Part of a small language model's weights: 1.86M parameters, 159M tokens.
Each number is 128 + 32 x the weight over its row's rms, rounded and kept within 0 to 255. Layers, rows and columns count from 0. Numbers have three digits each. The size before them is the row's rms in percent of the matrix's.

# up: layer 10 MLP up, 320x96, rms 0.199, rows 151-236, columns 0-47
# down: layer 10 MLP down (transposed), 320x96, rms 0.197, rows 151-236, columns 0-47
# gate: layer 10 MLP gate, 320x96, rms 0.208, rows 152-236, columns 0-47
up151 100:154156124108088080114105098164194114113118124173124094122142156146115186137192149152106168096152153118134073167119103123116101207098149138140101
down151 103:133116166090127162079110125180115133082102156136048172166119096141121069130090160120198100107139142148141142139100102133129199089082128136127107
gate152 107:114204128096126144089145205172144080082090058130146165190124096167123157134094157150162170194096103129127115187120188129146104172146117129149112
up152 099:177134173116130112131077066086123137164148128070154125115130080102117102132165147185125135173089081093080179092092128106156173149164101075147150
down152 100:133127094116074141115148074125201139155151097143123148099153106141182157146111154200060129144086170115138091111137129129140105103120119145142101
gate153 104:104143102119165092109183090083141127106161077086116170088160098190094104151101135119132088106154170093149086224096126126170114113100139141106091
up153 101:128152130123157164136103166094132150132086155129147096145094130107031064143095065178155171163104088095147125068143170105139110155162097181185140
down153 107:100117132116134062143112149128156139119111160070092127106135169157050118115133186086150138149149141099055123148129120105100131115136133181093127
gate154 109:157156144152172121090100171129156129111127160122130168138108206187136167140173137141152069136175184197161098148176170152124173079104148121083103
up154 106:162174133160151082176158081112199115150096130064114149117169162150158143077075113111125135173137117113118144165189090125106070151112136076101119
down154 102:111143129148137087123103124199155113092164159164121083192124177146166132175163105106135087121120120170101172116148189132131102112175166151095167
gate155 093:164112107103111150100089138145164047129122109111133128105141124175139117172097135183132102127081113061134086103099102064110199124093165132181076
up155 101:125144180082187157158193137144134112094062166108139173142136159178134120163074132106109170101078136086110152140129122101122144150091155150142139
down155 082:104066110112115112174093158132164129134135142082154198093129126121118127112203129118124140154073145134113131143141077140139144102117154164127076
gate156 106:142138160151174111138129086096148101097124145167100197156087152154129045125160094099097180119138147131110114126110097182110165104094220036177143
up156 107:162163101107136127124175137127206145109169051130125115164115087108094064136093120141170112119139099178112142094117113127162119120149142060115142
down156 104:200183161090168059158152095112180159141140181108188123156128142161082164130109144144074160084098101121117134101135148077095111136172180129185120
gate157 117:157143174214086148122167096205163159110091131117100119112142160163150063102125109098111109176117120143148173171197122127122058136121140112110092
up157 106:133154169115122114109158127162122133095076132079086114114209125144163160130158149123110122104155107086130182111150048083106123067152124104120153
down157 111:138118095202132115070156127100114143092088106060111109140161117140176146120109161121173097107130176066162113146148142136097137178134158096114077
gate158 112:141102109150180113157220148084103110143100140080188160105148180156159158137137127091126126116131083079206154156123139132132122170141097136107135
up158 104:134153174197151217131040097119124134183097155108163115159151125105159151142102131062186072147127145180100128113129143091152129139222096172121124
down158 102:119076158178155128146185201167174123123107154136125142122166154163163131107128081135138164110148136093132132175227172167159129149132103123126104
gate159 096:146111130118146088120136110092112130130137153085169154095140186109149113124097140170118123098121129151127154148092137157170153120121098144170130
up159 106:141066180092120092129127117180100123134087123066142127115080163164112098208153081157182165120101097131098162142096058106117182134134139168164141
down159 083:140156170114122130094157150182108131111136156178132104134127096121112131151157148109107134133110139123117136091139130103062154145153149156107070
gate160 107:147095085097124105080137114177154165149135132130124130101123101174131102152132109161124123139120135097106098111127087180073161190163127082168156
up160 111:088142092099132102111064166133129164128149129066161185174099172108127110171170112142168170138127099137102095130087125139127218216144134055164119
down160 106:111103119058104115149171129130082152134090107135111119081140085071123092076142122113146144104150135150110168128073093148148136165143117131162119
gate161 097:140117092142156113043076131106130147115148120158120175137160117143117131099153112118196140128113135145098140112148139158117091098128122091147146
up161 103:150153169133096186105138097158168146127163121127130173164208150140113061124111130120046134093154140112128167172136141162154160102146095158143126
down161 101:094143118090142137118136109110128204126096150176158118161098099166187176131057102160099094098134086101090159111177144153125116165092161183096183
gate162 117:146172093123085138085141137083125113120149122120169162134122072113130125190098073122125147090050164129151112103062163106092115167113167166128179
up162 103:107161130069116084057156156087112127125136147122153118176083139141195166125168102155051162129080129143152147113128162144147148180125201174162131
down162 106:111113214156180140128144131174162122134156107210140115107092134130043065124160186108162117107165152131091156171097111141107113145110149090151193
gate163 103:141082151153144083166116157070164149164122123178092154097124191153175102090163165134131161082145150134127146115099076138074205090154090104118181
up163 094:120129155174172120073179102121168107158082136108075101181061118187116158158175135081109131194141127068120080129084091082126072113160187130174082
down163 098:115096095064110156100099143120126150100111148108094116037150128120107101220120126156142114155124110153130187164136140143151131071149132057157077
gate164 095:124111161100109141082159097111120143110117138147135096164117067142145130176055169153138142163094075131205115144105137153138142126168155080148111
up164 103:098111096133123149126098117170150123097134133184124153101159105157146102141051098112167211096106101148114121092125182115116203151116063080166191
down164 109:141135138167132106130119076074136131093154155146188136141106175166162118113190176086147108162158114132132069123156090135113127087102091090122108
gate165 091:123123088089065149089070158136079157116135140142123141134114127069105143165141072067128117060115163081122102150050128105167107119123111156127106
up165 092:110092080076139135072147133202149100113121081134125159141141183178110133111168080081120152144162080121131121148156136144149155110098106153168094
down165 095:185139117159130088125104170154108105169188127205101162155141154089135127164130108176095090020145117166103138060084121097170101149120088168142149
gate166 109:100100144097146121129156118176142127114112140104166089070162166154062128150128106191105195129111125168106122134135156183194128157189121183128132
up166 097:140123109142163184135158120172117157074125114136105143146105072083134156131144156133071088131129094074095126118098154167107113154117118139192045
down166 103:070100148112088136135191125192101125128101152109149134071070186182155122109122127122113139142151113138110125135135108119072110083147068110146164
gate167 094:198133189110146116128156120106142138168068146169191135121152118117091141166120133149159131132092171143040087154093095104159136149167139120111158
up167 102:117120102073122128130128129154151103096119121117130182126071117175153149051072123105109150136162132135080129069157122162165103199165114111076158
down167 102:043150092131132157118134051115136126110145113110102211151089137088101071072049122149149184115121092140124110079159139150159156106118139105130170
gate168 091:124130124101129077104094092088151148112126127114084127126117114063154110120144176138126153105122197111098141086071075127202143143137086126192105
up168 101:114121133143098168113140144166141093140167178176114136070187102132111125145178061119108117129135187145142131080160140109140105197187168122128099
down168 091:165157137091117142120150114089098079171130189023136124121128140121096136173118124106101115106197131123099144124085183126199165123088086162168212
gate169 101:152140123097080090136122119105090128115095132115221067132148153045123091130129156124177133192085162172157114105145183075193104117191133117112135
up169 101:104149110135077167087199112118132172089145089147163138106168115160124155119085173160107115093135177136125171102145143116160143138128166077135134
down169 104:128127135156172092101136131110131179101139086136155112085140136095103037106159156072080117123177153126049095162117098084127161151163135106148132
gate170 111:131113087090062142124123111093103099157104112134113093152174184081190150132142177161198145076192116107131149154106123146134064110152110105145110
up170 100:163115133067128144094125141150137134130163132137143129179142168180156243162110095076140133100116184127071078105158133119131133196192138119125125
down170 102:133133105123144133120125112148148154049097154085092135094134120116167137125113184151118101144121147119112167120147058091119152152119087177102124
gate171 107:172129179167111125149138072090112138204065116126147122085167140157134110180099079142141106075138122134115194137105154176185107169140161169070147
up171 099:074144122121136177068162118153168176127167136124147114139123105084123135157124174192151156150114112126080112161167114175119131137128156145123123
down171 099:133177076150087166114157113095157122155095116130163149132186087121131204141104031088095104096137136214120165101144077123198130148127126126098165
gate172 095:179053142142098111157169142120127172140136099140140134163030088158107096126140077151148223108159169095154108160131138121143105134116152133134113
up172 090:126126164143159112136173129116162170117137079144115109058105182131124152141140134144096091130125183144194194075113146147090146120079127069120096
down172 098:121102190106105072125052154121162164145114135101140055135137147181143182098134173118142123158100159062101109107125125135138139078115115074057151
gate173 106:128078124067114144194150112104179101096138131180165098096117103145096113126124102147143167130114095104131198062110171191119106148078138135139165
up173 097:096114173124138140152146148172176178105180129113095050075110123109126125161118132120122155065128112154142093183086170123085108106105077059106109
down173 103:106101118158097147078043118073115107107091095157111132160141091075131179113105134198155160141147143121072169108086149125161180127100065193150128
gate174 109:168114155094128137099142135179151168037151119206164139130117084100171105108168168141122157143128185166138146117089089160122090173109083111156151
up174 098:166135160221099179116108084104118072131188134142197166148154136094196140196093178143116153081120115132088104157135124143185145089109157134105120
down174 099:160123097120142152177152148129137108112080089100070133117061137041132146103086103127155147105165141153102133104153160117140120083124108139052120
gate175 097:065156165100090136173115117150171108099085129154141140068167118101100104104175095109165133179122124179111174151127103076133123135202108173126159
up175 108:128141105121076087139106177112106119112144144104101099096177074136148081108108144117146147190109078108099147061113139140096134053136114168085097
down175 108:126115145187104176146093114186195162093150129135109113101120142109126053144088144129152161184086120120161131124129166158085186130139149134140112
gate176 110:182129191101134138102151155096137078147144176126096105158169164115099165119167085154187092140184090107142090098132146083094102102144088145171082
up176 106:088150133120146137175109146139154134103176125108091132179060125194105119142159112108125086176141135051066152158122117161092092155116063166134136
down176 101:163133158047138139132104161115176099113126072111098115105088130140122155149092144135165172154112187170157103162070115091144204134166097116103108
gate177 103:167128137138131134135109185125062172099147108115174163140089105119161130062122059107110094123121174173180132147076099213165108094134144118133106
up177 098:109138131091079152162165091168121153155112146116165146139092154078130172156125131156097167106113114105151138104077088162162190120103114141123141
down177 103:088136106159088072145138143153094106087159122134126083144105127122175073128174103130119132098100177196123106138113108157108117111180148092123122
gate178 109:111154155120153134111130167152144134093118162174121133054199111137135131116080118129154100177143187166134119109099144147130137166105149112111107
up178 102:118116148107108128146152118121142112170181096093115093134084122092138115125127119174088185139114159169080126104142151061129129133136118180093068
down178 102:136122165127104165020099142110140072152150092119138161129096133179145076136107086152135145113098107071081154147101081107160108167118130151110120
gate179 113:091133173093099075122138090151110039156143147141171112077141175118169106084179154121171146071159137148165141139059165138046122105066098133108164
up179 106:049164065068157155108198096095144099114111125144153111078093109161082121099082152070142109105160149120177123103133170167089138137130085154136182
down179 099:219158151179133152108071085118152140171102080111161136114190064120163125140114104144136154118133046085096136116115091113125111140117207149114148
gate180 108:169113093156159181116153069124083141118158079140171096100160071117174131148033108129087136186123126163180151102125084165058151109165102103134139
up180 109:181144086161121127136163100062087165137128177121168132202107160173079134097141111084109143120170130118151075095183097156090131162119075120142140
down180 107:163110126132108154188130129121187163084118071148191153115110120109117113172130119157116114114155139127157120172137090115100084152125088149164100
gate181 107:111105113136135088112159085126078226138162128128159090086107152169155131097141143036121063122090150062155093125110147097135121116100141098152114
up181 118:116134170097144151146092075140092088162169089166065088103197147151119123131146139093144108125133119134158109158144174128156074162116143154138119
down181 111:068177141135130078168100089143111098179158093067123071130198198106174082121141116132120090111117157143148149136132125187186124128087100104165134
gate182 085:119109109091089130117142140087084110149118124093116134139131151148153076086092087131187119148109129146114086144142166171156128156077149206168151
up182 097:143108195160151115142131129135115130134119180119168126122124140181087128135176187060059075081141095084191122167138160062112136120107149090165133
down182 100:091167140146193136132082145141095141134115070142165141152164166151174144142131171100160166136138114088179074134132168139134131093126143098145161
gate183 090:155146131132129119122141151096124147125095171106124129162088139175119160116033093119153125175077144107132114170137138075151168125113065125139128
up183 091:092146093091168078124092088136112122142148156106186114090143149076181125139131135109105135115144126092056136109121095109186161139136058106124100
down183 089:078115189134130133112134108125173185103173130123100121136125099094096101114126088116112114172127128190171149190143110140150094172145171118101106
gate184 096:139081147055150137160126165122176117125072156140145108055126126178045105155139143081125073142170115086153129159123156132110124151107106114147157
up184 098:117117134081105144106143137147084110112094201116107086048168104114099171085160099126075134159167081090108153140119089119099105159104071156155106
down184 100:091135129083080125137056106182069083202122123089134131175133165113099136155140169175155094108126176177142122080066089122110144111153096147113145
gate185 097:061098070085188139130072109133182129118122105089155141105103047094068147113066145156118135145130174178123117134094183160103150120156143178141131
up185 105:137128149111167121120112116164102140133119131107069105086114131153180085057135121124114111146154123109133076028106163084138202137146142132076144
down185 106:102112110156126176165164165150139168055122105182144086186116055125144168150186094087107171120097134104141150105168100166129165075135115085092132
gate186 094:140126128185106136154163216116146144163102136125132125168103139153172119099164036113168110099137123172120100143096193168140122091133088148142153
up186 098:131109073127113127092145068142079168088131094135132153145241090150131057148130164121160117108138094110081139090113073114166130192160161129129163
down186 100:181113138091117135172158132144160130091154171104118107163092155134198107163154125151116102151157165156157154134146141106147148127132187120151167
gate187 109:085095067131149150118145124205136145083128117139132132123087106134156136134112107110162145106149157102079090119106092214099111147179147163155128
up187 101:097099104131138054101149100117189230102151089097121112163154123145119172152147126140154158146152120144126133110113024190157097136130125147128186
down187 109:116159073089139103146085095078121176135102147142120111150172097120100125121117121126164146219113087135082152110118127153106113132085116132140188
gate188 092:151145150109147128207144173117100151129156146132177084163110120122112125116170117134125102168149177140109121149116146064115099113147205121141141
up188 088:113182156123070144072121121186119153134108145138070118059090193132176126167124146145093137072107081083137119145172122166171167112175076106070135
down188 098:117136117098109151134195113179081168147155151143089150150080108126167158142102093192124127158178134157094104139133126114182130158183200117140119
gate189 085:075164079149163066129133170136092145188127088113085065152133146155106126124096165163093103140120147185216104122123102172120107141113120113157042
up189 092:135097095146081163107053086108108139162112123132136129119119126133099143191145110086144096141090138059067144103101112153072093133142143137125168
down189 086:161137096139120121110169116100108159143150162126175181107138164085125099118081110164110102178144159120081096120116136087175134140149167115129129
gate190 093:194153073115095115135102125090111109108130088104091178151144116124073104137126164123209144084100153131137130094148150126140168121115113116086119
up190 094:142113160129141101158179101128145064116126174134112127145100122136118137130098148128104125149147077110135192091118134116127064078165178115208169
down190 093:095143140162114122148113116106084123115125192110102173079115094170075145147139134120142179123071192094096115163123117159215152074110128108108166
gate191 089:090157129103206137095103123175139139177124131154218147169100125067138168125112074091111160159152073131138118109126149118187144137117131091117130
up191 090:147036086092168174095153135112120122161149115100085064127126126125134108072092151110124156130137118177133140149182117164142138163097122147131146
down191 094:116162133118089189148108124171098123120162163129156133087125103131145114139116123113036135154086097133143091146131102139148095158189137120143117
gate192 119:088096145117221111142111156112124148122104083148150060122106115103111122095143109108199167125137122158155125112129160131103106127077124117137166
up192 112:160120143113142125068137162171137156142175091105171118063124163165107158112120102200079140151105116073147140104135105122142104142132114112076134
down192 110:071136118104172178116178115110086066167118144076078176153138120120119095165111191129136071119133194105091090198079171070114108105174078093117137
gate193 098:119079110118169170210104095103124150075131148121190128079136115139174134103120149082098098127157079109132103084156185154131123168111186145163099
up193 103:135092151125118192092171097106118152080115158117093120112133126128095110100133116175094069124144127092144123136150092083107100149117076124164117
down193 110:166125098128120159102117092140140092105089161129213137103191110133101129078099167102158131133144065120129092128169089104091147121181140081134114
gate194 104:178101103112106102122164109178166123162130089070062152145144117139168148081123164103122095136156147114121082114117081102190128153171098125112161
up194 098:187084106121121146126086107207127145135105133137108072150103095067162116139085080129172145121095091059046065093093186119136202109146096116141120
down194 096:102139148138145125133168170165115077087110115033156126103150117173115144093135151106125116104197191152116118119159150121126084208124095133122092
gate195 107:087103194112087162167121080145137126095171129153127033127107119093156100142161101121113060113115101126119147114153082168080105124108108122116068
up195 102:115141130151147135071107139161120167138085035087132131095164197143143181165121070116117150123073144081114118108116156119088110143170043095155150
down195 098:110125195126124123131147158126129112087172087148143096124182126145107114135116149144110154202125044114147106122118182149045125153072116127154133
gate196 105:150054120057132175111092126116133125182130129146120109124126089074129108161169143074180126108122151136145098108147047072164120103153127125109099
up196 093:145167114136149125117126180095163155091064120162158109111133036105118130098140128133122128075112149163128166119107097155145068116184112161118122
down196 100:115105164116110180059134101129127141154185236094092119110122145118130095165136158123094088145109114108122108127112108133095104136062143091115140
gate197 101:160057118125114130131156089087129118123114143098153105149094146142146116217178101160133092078094120105128133131059100137132137145130123177118129
up197 108:078088183174180169137062158119100132153122156137142102140141121124108134111098165098154121107120155174152140147162073178114123124199174081142127
down197 097:124151087170080126149165115112119122118141165097160145111150115125158148107153121102049136152097119101113163092186163143061082157148137068123138
gate198 090:149133181143153131128099138073114124058155228109139119112137120144131107183154128120144138120102108136144156139124089136101103121116149121164111
up198 090:142088129152117173147142109176124113151104082133123140126126153127129108120195109141125145113151086130183075145141074107207166089147085142080142
down198 096:067108163125170104114109211142154155095195085086138084113114168171184201122067129118136126119121093149166084139114143126159165145075087144087138
gate199 105:130128160124154168115118092061127111166079153111078100111096210182081113119152164096104085144157117175132099085119109117147202190187159163172172
up199 095:127100079086154097147117117136135133110175091152132133107187080167155104109140114118125144158170170154048171085117086113123161180160136160193121
down199 096:130118102101135111106090149133121131107067156164156086180109157221085131142108150148142097174182099135165139144104109148138146129146141147130123
gate200 100:121136114145112089104105114112152102152139130155135111089095184134151062095142097110149128151157120175082123178141085082148086184095140134201118
up200 102:116145132102146112141138108155162101175132179094159128105111099163130089102152178138103104148158160175128160140101115124203128031076132105105062
down200 103:075131116120098153106070161146087098118089190107142132099129157155140112121161200134086104098076108096107159097109102103222121171104133139157088
gate201 097:182166131125057095143143157097152151144114173116126100094140158104119092197181141132146131136084047084139084090146109125169094165083152101127137
up201 095:116159128124108066079184092121105163107098175113088067148133114103154133104146092078141161121137087165128071122110080144138069121093174090116172
down201 101:094112168144148140172152089081148145091159126163151143105087167122120201124125120115121129097164071129124134113113076160148129112098116136132114
gate202 102:094157146131172179097151115182131136123119151131113168167129176080148144138106092108174161090165108097186193164099135117148173097174076150074119
up202 106:142145161178134121089115094117087167150105166127129139098102138197133077135125098121079164096050080122105106101136083140208096145129147129154142
down202 104:209107105106129124154174131174137137167154179109121163146134143102151093094091135093152059105134188146166099125153072084149106141127120173169109
gate203 101:158129143140065093189138138118155144197150110067105140153056096194126159111152099147141138087118145188123139076130160134132171108121172152131115
up203 096:074100160167132149100109116061076097158088128133170142124192137105087115145180154101113144175078078134162112115120170136137122162111099070152092
down203 097:128117144143070096124117090118206097125146110116144089109127094126144062104165172196078088142148066135161114134110168131112128167195127098130162
gate204 084:119113143175092127158058112177128111142115128073153168143184088081158162143110140126132173128134105148112209176107114086143105093193092113126087
up204 090:136148141104103127110099110121102099105121146141162140145152090150118146120100182160088173085089161129142120109123120182080110135119139142121069
down204 095:149062096102155154087105176108116106140116093032145103123179093127119202101102121128116123146136072104150122106085160218143154073098108149136167
gate205 114:081109071143107192109114149080094156134068056137174086147076080133143129129120117084163148113137102131146127099126113095164190110119116136106089
up205 110:158081122092093060102189070123141128185138112079126106132159106115146135092136123128072130082093142115102129098158121087100047133089118122117128
down205 109:136159050127072118119152144140130135192157112089142109143127106108184135080130130164083081170121142073040200102103149141167128125103138141123150
gate206 104:108135095048131101172091173101130071081160109107159123118116103145121161115124103082122123115155200188124093142135154118109035136083160150159130
up206 101:198115112105069181142150184058142126128132097114142143131127140144164164196096127095113142136141076093163110095156117140130090167131105149163138
down206 100:100109159176118115119086114208053165108184093176135158145076149103110114139118109130160104101071088118157168081133152125164128136185102134053122
gate207 089:135089113106083131173147148154106116086165137122190136181172162066149174163140103128082186109104165144117166105120150115160140111153158127154072
up207 097:130173094121147151087107153123137138063062164185140124152137167136161167156136111179134156128125182062115101110106138125138156171149100117120135
down207 099:122156100118148133157145150113177160130151055145109110100123136139135121140084184121137107081069059109070087125115093140093183150110154200077163
gate208 093:096112171146102157132152089115204130062126097099174104114150118152135131130128087069141103114110143111122122182098100147134029181152171121129153
up208 097:170111138137162151112115153126186123114168147147126215090168124120091103126135174146110129196192084154096073124181088116116155100120105110122102
down208 102:198153070131152137193133163138095113097149084096159118078095164095101139139113145105137113101113055153159096136068081112126131113139174129139175
gate209 105:164214134136078130116139118144188072142094122077129148144114134153149135131142157137054171158117065182127174090126122192109146097115170138145135
up209 105:136121162105179140063187153161147159139177113122168108118112139139110178094131097077185129145127136133098132133181160139116112156116129166142138
down209 100:111173153133100137180109154169144080125128132093122111118161119142180082140157124131119158151069111132117150131113139157049186143091124133069145
gate210 096:135114103064081129110147091164114115131155178151100139165147126113081125166145092123115146154140149133154129105068137095152088129101119108137127
up210 090:113141117190141162215126112114148106120150156111138077102068180134130182063148107130150142083139125140128093144103088134151112142086114121129105
down210 100:118147128157156145164122086100106191121189138096083105187214121126184092167136155131140153121132160103126124148121135154146073118088129113151139
gate211 110:164158101110112119152106140145117106141076130184085100138113128110066149108059154088142088137100195158131105143130108128116097106126154101196048
up211 098:143109152107120144099078164117180103132142159124163173157183163057112140148186111177117137067080131115159177118168138126078127140099062158075049
down211 107:150093102159148151083180078144155136136151150161135120109110206120170153112100120086110105130125160091097168075139169115161136111143141151166093
gate212 081:155101154107133163175133118111114086147139146134137160119182080162134135141091142122069144137105082151107175137141103123126156121142166097121131
up212 097:140100082085129135121077079084116111115125146110068067151118097152157140204161125168149161124130113122096141187135146193110153098086188167125018
down212 094:156096145132183142155130168142105181217098093168173131115072136130098114081124140140144083076142142160152098107152108115096120143166154071153127
gate213 093:156107064165114128129107127132166115177139065131138142107115106135123109118072197148147167159147160080133140140068110135101147148067126189111108
up213 091:108156069131129124157121121136134087121165152124151100188144122165148155140131129153154155125138140157130188196133104140072110109117116187112148
down213 096:144146127131128164085144102156099212140140192093121145086114111121146104089145163117165113126118083023136133150160181141139131129122137095103110
gate214 096:118124180095069135142100074138156143118121129133121148077137124151063174125096116191123153157142168103143179091146144136090104129130127152164111
up214 098:160113151125119110075147164100170070092172154109122057076120093164120173122099172175103099109182123093098109108136140131101078079125119095142090
down214 101:067130084069096094115123054142203085126108137136146175188094163173099166122131138089088142156153123182123136097138132120096131119138083190115122
gate215 095:124185108086127072111123159100116100136113202080110178125126140119186097114107041097150194121150099108144150102057115173096162120088149124117126
up215 096:143085149185089138153116116158124129163146120081095151089130101135095073157139190125121081126115099155116205094101098148116141137203152171115121
down215 103:156181140118151117167147153146150166117095145116153123148075157145146137153090099081160128078028094122110135146135134137149082142140117122094141
gate216 099:109115133104113135155122103161140120134146084155157148094118041104155064091158110108091142176116156198052150145171108161093109129153105206093085
up216 108:122186082149103150104135170161113138149143172107190114145158112092082112176121125169148149206183046142120143162083143148101088119171129158170165
down216 104:105143162174115135141096140159188138095202174139104153171069223100129142115087124119074149093113113123140163128190105161125175125150078187091092
gate217 098:109111189127139151165118145122098112160121135083083166169152134138149150116133110145142126112152102082130136145121145151182051131103173159106121
up217 098:150181068085101122076117146089090102125153112044129141103127111107130231126118122069066165121181124159112154160164113119119142084177138101117072
down217 097:112094158111169176201079145102120176155122145158163120134166105121128160114115107153084103161204150154116135096186147104150183166074142114108140
gate218 105:170163179145080041104142100119095125181098098119161092116146101133158125130117191154081113186135124144097143158029119142118084125116072160090093
up218 098:139112100071159092151118134071140099136059109113162102122135096155070162091102140136169075164101153133135146124132135167077102116154153111138180
down218 101:102145148108119119198181128101076085118045109089145128142129117130161119085146082184124157151116083075118161115118123125117096122193163197145096
gate219 094:172164174100136064124084118202102164113153129090103078123094123179089144117159124126163147210146077129141142150092118076162140131183098131167108
up219 086:170084139118074124127111220083132172111134154107113148180145104083148119132124148192149131144099162122149147107134170100118144120162113134107162
down219 092:058158075153140111148170102122169118169090137181130135124131202126118090133129146124157129146163140126138154074172124119093129093178154052117095
gate220 104:129117115145154126183112126137121149114133086211162161107128149093181095194152135122127117115105093162166123107133115063186089133146142123176162
up220 104:104106127082196109101190099125135087115097124141106114163121102183118111136088146212132107174194124093177087112180117099085148226126108100135193
down220 097:163145137112211087101164152131103178202173153062142178138136111136143167137167111080112118159151192130181117114110118153118060070130157115129118
gate221 105:088099129144081123138121065121105136134141114190139135177153133121134053142156169123145097131140167167147129168192088077137115130079164097138109
up221 104:121147125098127067143129123136099090177080110062063134145057150110136064091155165121131180120082110155110128133087167145150154053148149147055110
down221 102:089213068113084115088078118111160120116148133152163167181142084125083175129076136102106118091125176188155127110108142080094165133147101118159168
gate222 089:127117129163181127163117148153098096117099091154090118122111144129160104158108122103053144161098135156108199114088131146115107173084110141114175
up222 095:123137116174125118119130139147089096122152140123136133155078138088083125113113128090108194148171100135103166137102113123132175171212140136139118
down222 092:153109075110150119166102156115123114128173113102149182149088123164178150174139182127102131097089155058133121128153134135082138105082164159133177
gate223 090:105175054099133153145155100080096123085123113129108113122140112111138104095177106107112097184135134125152149132056149089159114112110121082179060
up223 086:144103119176146127140194040101090114107118151138116092105101109134114080112171079100150101163159087186124069088128130097124130089114200168137171
down223 091:099125097123142146136169108089180129086131094139124083090097146156095104112094126162087181105155166137156206124142145119114145138096163154087083
gate224 103:131131157089127134113100087120114161130131155108115122163117091183084132174123052107167059178082128110147163111088115113113114111144123114039122
up224 091:103111082144098109151097080113140110113131138131164153102141143107158158081080111084119058125160127103115171167084162163161123134172146186117131
down224 092:137178142157111154085168199199141119158118095131125077134182153103107067156105113129142127115129167053131141113168133086147143135088119160125095
gate225 099:175151124097055117133180160141149140165178128087142131111177141142125131097049128183142125141126092104087155159102098100132061069131061165083120
up225 096:180101151103146120155192166105135088088091133167118100090101156153133053083136119095083133111116130124153092111151137091218154150084133124090109
down225 098:120119143123115134118134220172176137199073080087176132115118124126112072102206143115137147118075133161133146152120162191115128138137178095127135
gate226 100:117119120149118101138121129144165158118123130165121140115060151124097109126123062182139120087144174146160101115079159126128178134124164151145131
up226 098:158081154108122121158167188158171127089109081105145156179112139061181083151136071158112096129125089090138148123100130070094112122134131139100141
down226 101:085117110181143115164108168161178059138125102131111140157156151185114062160066081141126137103141080079125163130118164091135140177147196134114060
gate227 118:125170102123129069139142147105161153082129088122161141100147107130094174115044101098133126136107078199106135115123136125182128113131111145141206
up227 106:131143130077096120097111129112132152095144112136112077142075129094155167140104108148130118099083131145137144059055136159127134131118056175134214
down227 103:100147152180148157159091109204132067104124126123100137092112084153105080203113111115187115113097185083143149199101130120120091146183188134127116
gate228 107:131085173163110114169138136120154092121127091174170113168119074168157123132125099163153140160135181141134058159120157111152111114159156137126097
up228 115:143142122213130154101181135121129117083163132163155136115142109149122157127113121078147118105146116125054119120123144080119178150103143091096174
down228 113:125148171128101109075108137166110141148173099180129171113123143186115090097130110099161059109142106155096138131198123139127109127174158098160152
gate229 090:107122058125120085123093142085146151139097088169079102154169121115114117167079143094156087105133105105104155112103100152087150116153106121178120
up229 088:152103106106095140185099079122133107069092145086133069159125152141151134083115151168121094112159112143167109132117166140175150122185166107117168
down229 091:082113144122086129126100182129166147094168185158136179113205070172081145134125164141092117165189171096113145112129133131148150110091109123120100
gate230 096:122117088138175131136109131161114104109150082107152138154150087161115068085101131106131133142136110204152195146170074147171185134119096081115097
up230 095:081168117092188129121116144133153204109154070104126056081117153119175109096121115071127171064142167169143133116142174169092147150126116173092137
down230 097:135165099104096110146092139172113119092083068123079155135134192062129156196130120120152143061108147062128125065128185122142154191121130163136127
gate231 097:179112216101098075182140183140108065160150115158158135130121086122191122138149158140100061120141128111117141092111120134208131136103161134169133
up231 105:101171143072049106094174087177141092093159130079089089099123122123104120115150130121102179157093144108141105060074097147152118155172174081151146
down231 101:106106169076100116156117150118124210092145071153131134077066152169174187115167124132100166126155109144113133137180143142218139133065100148145138
gate232 095:140148193139105019100174105155154108073119129117123136078117136114109078124114108091164143118128166130158199114125104116129099133099115145187168
up232 097:130099117080129150124174094054127105167149165147117102146130151129161181093120118160148106087062198083092101191116118086149119095186120117144147
down232 098:139143096146145124145133128131038132152093136108156080090147132132116151164038160125145136141135110126130145135107135167135159093171126070118108
gate233 088:133109089128151176126093146144137110131073164137140079115128111157139178135149135153103131125137123145105131142188138180123133090153114115150073
up233 091:161150098104138160149084131175096145181159166111114138164113142123151153197138126159179129046119067127173120137117130123124165145149137163177078
down233 081:092117147111104138125151150104130191113138116182148124180112096078146099091099141054066163129102112154087171099122142081139136186136143117063183
gate234 102:126136116121181118126181091150135156134158154128182141131178097131103121132155183154157093134139123097072094106120082155132127174097121114126200
up234 101:108152124077073117119112100214129141125118200175140094060190161143143088128080150145126139146113145104098125189082139124160093090158129113166145
down234 098:104134125031099130174147169085109133136126100121096160162097136067069158136154160151135113120115129132166194149085185139109122073126082176119099
gate235 105:131121158154072168180192141079141144135134123069119139085135157101149111137198133104088128129160145138131098167143119158084098112055106193146083
up235 109:148102114131061115186150159135105122117101103128181114121145095145104155153099174130172080129112080153196119078133128116128131113135106171166128
down235 108:104111131158095126152073147188135111169166144061095147136155102091131113146090133101092120119088084103147147088132109074062100170136116096117094
gate236 104:105101155147115130160119166074104106151093132097144157080103095102129089160106126118126085139068185084151147100095204104143111072137152127119119
up236 111:094093150093209097104102123119095120119102112104146105098124119126124121143166121102081081048087108111131087097032142184116125133110093106113153
down236 109:140120113109145163064156171110129167064152114131110085168072126133155125168160144114075125096150069119112064076150136119105093148130122112137159